From a checkpoint of a small transformer trained on Wikipedia: vocabulary 8192, hashed n-gram embeddings.
Each number is 500 + 50 x the weight over its row's rms, rounded and kept within 0 to 999. Layers, rows and columns count from 0. Numbers have three digits each. The size before them is the row's rms in percent of the matrix's.

# up: layer 5 MLP up, 704x256, rms 0.0453, rows 436-444, columns 0-255
# down: layer 5 MLP down (transposed), 704x256, rms 0.0418, rows 436-443, columns 0-255
# gate: layer 5 MLP gate, 704x256, rms 0.0457, rows 437-444, columns 0-255
up436 090:533415489524478491490521534532585437497446471528566515486510517548472461498564557523518543483601428496504509487504580524564480386379591563499548514438514546560633492478491573587510565581558434553478476492497450489484554486555515415509493510401515617523518558474591456451468521451473587491540518530497459594494589576455523449518509494498502500377493532502553539560483611485528442405494536462591550436489478466517483504529544552492469489483414554434516457522509523473543401466497494426518465625472545464548530516457480506555425403470503505440492456469541480547479533599484523523537459488454462510438414513502421537510503603531497451465480555539531560456420566531537504404451530460407518478529485613516555646531456465529528504570507419420551446586507476456469557507487470
down436 098:440480456550529484506509514483437586470548426506484567395471496430451487562436553493556554554495519525542489487526507518525482568574479536485438657407567462526579451528412543492583451438484483543471514488492452572492568513513603444492462474445525479473578459491517482510469566478495506554454488504494597498527554597391471501497461505507476407511451634505510528550445520559556446451568547485502552479505440472491490538488506462450551347473464607499508480621470548481580415494513577419533475616532565458485498495463532532575393421558453611466514530543508394521515553488468505451571477543452531435466477548508483644500456518487456509442517523499486532445488597535561535444497439502445408513497501569500490497447566447642501485518511526566489458471516481445492514502510549
gate437 091:454482431534547457399442460565532505510584541457629469513499482480511412524481531427531541557594482509488522493482553551500544546537582549466559418591505569420490529452500462423560402402477492497475502462496560537454516476531511495537470419537429539584590560467484531464454517409531569443398575503507454415517547537464462485466492459467541398472492531546542562419411430477554536501445586552405447528530479493402444502517515581466469538555546516434505559480539514575534411520620481579484454546502484434505437450487565391530539443515478509441488516530546514583391519388514532528538502490550481527464597594511380478507494552505399539471497465569415542499474473555532486500485535511524540425509451499409436509535431582486521495496452509512497519564519470523502432503543499
up437 098:435489520517476489414440488478596439557544407435496664509469489470402435440493378481476487514362559488409551541505409475465529434445473502482464560458530511485513507548461514468467507472489525565448490560477508514454634494496529482457448594506513490547451474434509584618471558408436547416587529495533527499478512568548524460426456540470521467546465492546534479513492479442497471478513479531513482498552484564454583476439527536549454488443554452591472530518483438556435443480501532472528513555427515511498469477519593492379430487541622467529536446434467555465575514489481519577469499595487505508512433414499556443452497485467511423458503458493524429425457488459476461481515495472466542507553490520504497480647380545587527533515468546617430483526502409517554552413546503
down437 104:480523487537460416539445530500580443514500453502486509571406464575548540454535576524600505499451478497554523450450492478407508565480485487543515529513442469471470367519530501441469526528501558479494628525500569453540616511492490489467396562561576520556471500554522462516523549488463496380552469502517588523479428549506569487464441489508523563508530501494511495479399491482466528458467406522507554550542530514572486529536531446633564460455475511488459556480494523510493506473462744495528537501610462389506511531468474462521520499560528455468517440520406575524482483513511619552526549584412504505503442478529454456556474425525525547556441556590552468528471516451509514470548562504521627488566495444548478557539453552600441468535509462590531466451521452531431548523563558
gate438 112:554499532543571530505528457490557511491485595422514524519408503490446570462481544537436488563595527571419493604537639493445405551487503551516463591490491411550484556532499521420461531534550482484544502490396484522538457480469578465430462531482464484489496549487546577469568508573474639591543529520470444524401518617433395566512488468574439403500465570631495527556458491582458490481498486492539490450483444514549466484493562510499516525417526475533507515571471441532558514490568503543483404578550552485548573502477517492415496476459474424458554496544548569476485523544510519459446474550486458503598517425448509542472451472472466585528570479480526562543453532438666499555476411493423608435481495485503520495539461554571472464520497525488405519468490520528513498462402483
up438 111:399558472317519567470532514462494560515555493488533550521523443587589432507497479485495598457473465521641411577481464461550557517442536441487517562496559429512519438473467496453414499481477533559501607487599541449521444494481537453525467519358479493543540452542558459540484520489495439543535454523509480499518543493501624420460499508503548516435487471524454490441491484479502531476465551485412513598521481521477526518394509511485528499493483448560454446509490467453423486456580522495540495445510354438531495504465420556518491440528459531421607429502490514505475412449563583478494648510487487560475495556521474433471563503543489527561465470437529574429526537454546466471543560586578516523525546491498425469462507476541470578450499555482546645485611556484422512471486500
down438 115:487507576509468556536461421572515486541497513468453518457470450463508477497569577471460560468490496515464477552468491504574482532422411558552402376493588455487496471437516499506573628543499483477506524514449542433454553529510477481388484541543494445566460451412517512449459536583503572534530525505463473512543460561419429544427589530590459503507578445531575559506517490432450595476476546490552510455550459481513565445444516477463476563587504464535504531622481520487534576489547558523560426533451476334566502499539460469529464533545541422561427537501513500516496546484555532565584567549518505500515472515417556449480498596495506443508498445427527451480480487532543633546488506569557554543516599675515560496499461522492552509467526521470529471372560476506548523494482604
gate439 080:492476482534496461424480401523518528489478401522538539523552462513566495494455542514453450522504451470500579480533400417506564456464439505485541482529457496493506481497483530449513491429452525580422523495476614462487477428399540525365523454509497427564533479467510437552561479500496502375521463478526483555449546532463472507463470507623434576530505483407513475494528647578388552469467443620477415493488426531446524511463535476438547558510456530520464512575551595542508552536569488467508583517442511486549510491519515484429542449542585548428540539512447554545473522545516537425461575559584498508546450527404513482549478393508508489409563572410529491627538494485509497602574446513584463556492452523523407487465558590569438431465530455520504475476518414510450512548519550
up439 086:444587477516457512480520406515455594507523590511522559520551437526491434652506609427446514549488457509382459550451426553421535538492503519448466495422553449540530533452459471488388531557457483501524454583495468565535433519482512453540446448478533518540417519441471430451578501457482540480483465539529525493512540466494418512404530610469512465404523498472493451555468509429552536537501446485483563476595421560589563602546482531458462444518589536460398539497617494458495505621534491528527472527536544439428513552456416588538481428498567559493545528473454500458640535450521565434553499449583411397510558532494568501477455554442434470475482500440516498513516467425506468475437490535550498559478520490424537480465477490433516515439445535569517486497536467471429516528480535
down439 084:573539532516473460408472470541530484510484406450516507533502409449528570521481542590432586452441473449568500456484477520503551484456459540571563509655502454417484487524523527452517480559486513615513512415494642495519383505526528476474521443554508450453569505435506467529561509506532509434456411400577514460507561477521476544521402463554482541556584396566511538449464553508466521504567477610467466428512379476472495448445475472445582573536449524467531552438531492569490452509475466496633606517452518490499519476447545511524497460473488486448453426591401505509521474527458462501399563511508504484463456526562490469538565527558459519489549408479541531545517496502521459512526490579483383474522402475545443358580416554523498512484488596539476470486466521468442466473484466
gate440 104:448539506455534591494453433482570475537535534424460541505543447444532541499401540446505514511489503551554481544460538587557507588474585579489550431466623566393463447420458436483422526590471522554500486491558475510491549500454523549499577489509453505527494423522547450512450591459469556492510597482435507502493527513581482576525488598535408456485451405498554490548547468545545456509493477506579436449562490556494554507406479491539562497599481541513449533440415570527444555509457444502506552623447491516542459490451529408431517418501489538514550509471507495541484439603459481458547571546551462439532552577487582473482500418502392488472562559475462523365549485532506519440613432520516482512390448515557405471546454478470466511504467581445465527438500567484471455476429547
up440 105:458500557558467494526490462492407595478498578504447388572383525479517507489448523452452512504534464501456470502485491473467340542548413442481525521442523458439513579497545391531501534568496487528388540503445543455470528525434503444525518504475418443442496587525448498431524527472509432636556432524459559584454525521558532492605452495560521453553492533503484606593402474590462501447548501442489565466549546566562499500504475526510512485459438424430501503520627513528570481533494526624490556501505585479529525405512428572480514469437465513496496529541515507551518561498545553510587512411509421493595466559431442503485473536532527486586548457475509552593528472431530490460428435390554479465510522528515476509411520478469449420466549430552472493477514443460552562458451473
down440 106:527520451510562574502545383449455487480503525427507557514623414502542458485525611485457409482485559495518525556541509457521486474480392505448506530491529443519548409536476552551439524545459565476370435547485603535470503470404493489403412438516350491511569508544520514455511427480510549547516516419431447554512596511590549509540439426542532476558421437500576511534459562493475492576490447504579532430492528523505497474489574442524482465525549622456501547583527434560413440621521505511523558449452504541429453485500483472510477495532527442492509490489494561483509477499494415541411595573436501469532401495467547491474471493515514541551480450440536513499444481466546582481471425429389444586483518481528553457544460401441500498481427460534505462571503507588475525494511578
gate441 111:541497476477564455488579560527403485573441496579621466526482509425483564512434518521530448417524485478436515511470475565507546476465610517430537476605514522519672525529550521478489444545494496425542582523506506535523578468515470602478516460445406551641587508499494454516564539471532496455442453528523430496520497550452552556474472571500415497531628462618541614446501450534571487514506500545508522535457422457454479505541516526497509462537501453399433611572531483555535447489493509436514543461490589534466500478556542473513492443424512564459592532391507514537490498480498522512417474445409556456515524545471484589435448465474449452522532526493548534572571523580549482550480561452477539518435501428467499440510507550553518428509540416470480455465570596564482452536450544
up441 103:517570492517542440499407555568541505546416530495416469580459476522476523521502483436470489437485533516551483477454477539525418409488409550528419493428500531461523497379492454525575583450511528543579552516473495489559452419530415491440506390461425423476496531428452459496501377464566476579508552479480541577536482528466565492540522436538487532470573526366492526530506559506489466409516536479385454468507528508480469600513424490416528529503504459517551517491561392467527564509460492508514458518466556482510498615519505518507481454458512479575533556483461486485632520497510481566515464436530594397384496534543377483501503580519607476474457498571424505570503521464552445462518532473514568407511412576529469488543590511498588512436512534553396464499459481476533561442545482
down441 106:574495478586547479397537439529563494513364567584554500497525397493544477508481493453589516491499593472524479517447503460441541405481533505523522484640415469535570419575513448448465451546442545474603532417483452576531488450529554509473385479473543455553436518470487502526515541458564433508502441468504529522563466400438561554546544495417490483495459524454529506534493546404517434530442438492569507502430474519411496549432446444472464398543504499578543542500448418530542452497470672462468528493511573466455541480468487549516511400488446604520560515603506498542477467507469506446499414476470465434620526492414483474482507526539544521555547543541458583439538493490525515426432534504452458508495423481489494410481458601489583471471547450518424525518554481482471442489485508
gate442 103:453580415565545570508379481493527555472433513512494448470512499492498450503587561530523546473481529568510573466489603442391514463578463559484479511510455494482490496459551561451412535501454489394564515542416409501497547531458454533587444490508490503509438574484526568523490436569565483509489492377493498490486471565397499449512626533503421523410461490489480566471575440423529557497543486594582419483562489566514555515555478492482486596498524481472368527489557452436493514569454424492478458527526543499582559511542529482447560467563440522579488525534500476565377462406535530623620454469491466420569549476510434497371536496404527482497469555493467491424520471406504490436499481469434491457458457479514519572479509513491524451524436454471495517526495463418497517486559457
up442 103:463486466595442506557563450420431515491473520567559504509429521552434542420515482420485481510454434562500547537448540510474524562529536535460502505499438593546551526571529553500483474451554518433439513490448502460487493492586519471479503494585472505533517514593539515436538530408520473545427456541529469499501425570421421492462446540478506496436498492597499476451534443495493486463472576533504555559484388469376446496537492505520455434571555396541497480554529466563585554471558508507460430531547444544500481517535431517532545514536394536499491428580467497520447609496405510531584541449527537463438487431526584500524421445455512581528430600570431575491413544448437397522408526505561538548512568496442560496492561544567459550533484619533478453441436626526484410449506504
down442 099:508548454447558511521544491399455469564446495470428468469492516489493428560416464492530490512490531467489398535475468466511497497486519493432436536472468507536509552492477529578482507431500537537527495531453486435497382487433569520486555507482554467451436462444546482506541506529544512484520523503488502522494484473523477462499449531500528537453521514523538467462506567473597438501490502533533524474504444493475434474517479487512451175480555474508501556527569506562502524480385774463478552463464527503413517519483447490502524555434496471549500424515483692458574509514460519432504544470494557529422484492522488577460496418506512548559498405470510516490574442476449486513423490546443553495563483502473442454589515451546541500445469530576477511546425500491536465516527456
gate443 085:592434497492542523506553542507522483475512556514448498483499525528493450537496463432416453508479430564465493487533528486492418536459458428474425484490460545501511515435473519431500497495456534512525466434442448598512469538414524478483533495528554511527415527406485551535466536421465505482557583619469520538496528490465500543575538528523497511481546638562528526542535480483388520587522554483473597422497506547538531469528389513516509481508431476524499494417527523491536554461558507512447490484460449557536498581425556523458458561365399469507428570464500538473493438443408475532429460456486448454489507572448531438584396348396463456361590514491614438565498467532510455489505467524557520536506431502407576482606504493432562593551470377475482549511511522520459474523474447
up443 088:610488537508435542436585492435536488475516566585439453457450552410522397620425496550505511555571472490533442460539433567507491542571520512469493508522385539466456439485585525518512537619557469475448424504467462589487492428470422436481439543484621489465496498486493447539392447497421538481526525490468441563526465506505465556496538554480533580477574584517520516427473466497556556467622421483481506530513477522497538438508543519466482543563479415461465573482544625506547476644502489436499524428582518513535443512473589445521433509537491477375420490475528477527542478497506450442408533477407556475477518568535507521537514474413493464439407502506500491516533511535446520434533436534474433467543487413429481480572473398559474533551515492519504529473502449561504510607540547
down443 089:477466461451430473507496435547540454515499493429516484491568530490542566450497613523460444547434562498463583491512512447552545538481456517480499427462548409503501474483516511501518528493476522610419496556455565429574526438491443427548476462453476439505506479500513492422565548592498526498421541466602548442479484542521474519480470547471589443521516451447469461450614561542481476505470537499502410484536542447475540525430506407495565649526510530501504507576412513546548481557482399507591503585527473562473510494555448512530512566553462546446499564519565530484547493493499592507522535540565592499401588528516570527438564492602543573502368509467489494450549612475391458493555464508470549465506472563487461462499519498513479551453496495529514580560608530497575470496506295
gate444 098:524430483470502518484409471530555536563497497472471490420502501551553334478535507536581449543510591452504510550524446526459558514520470442494527551447469552471461527435467455533517378485522544475525545528479488508518509477406541435555504511413543551621492542521508497410491448486507449462513465495517552407505469481584486423425477521478533457499462516428392496514527556518530521537520469466487569420380470456440472533528411553435474498459465608485623519453563375334437483427477479512485524468500522562449476471507489528480500562488514425499521544490566448526568513452368533406514387534505486585430494458537535492417447469541508468522441582537597494499568507510526520462473577523629500519452548494422433461556423512431466523528524500454471569511490539534426460512504554
up444 102:598414541488532602501553453490532494506497479560513471464438528558459481612529527442520489405493480467597601415497515466468467509474544467498471371554463534494577505459437561528591519572520454427553431553459445616444500490496512510556467491471547488429427468486425461470551465599449498642435545449552478471552498489446526578535508447530484483441544487548491483604454511548499560490495474388428508577457461551408514524420575520504521441542522575475508473499478476511504408472520465459546428506507518425486537547521544531534573583408387476422491570468412459484498490512481419534465533495504433454449536518571427548511413483520478515519540459566489516434504513472573387508487517465527538403509487385457512476422568541509557463509434506463414461491443572523472440530455530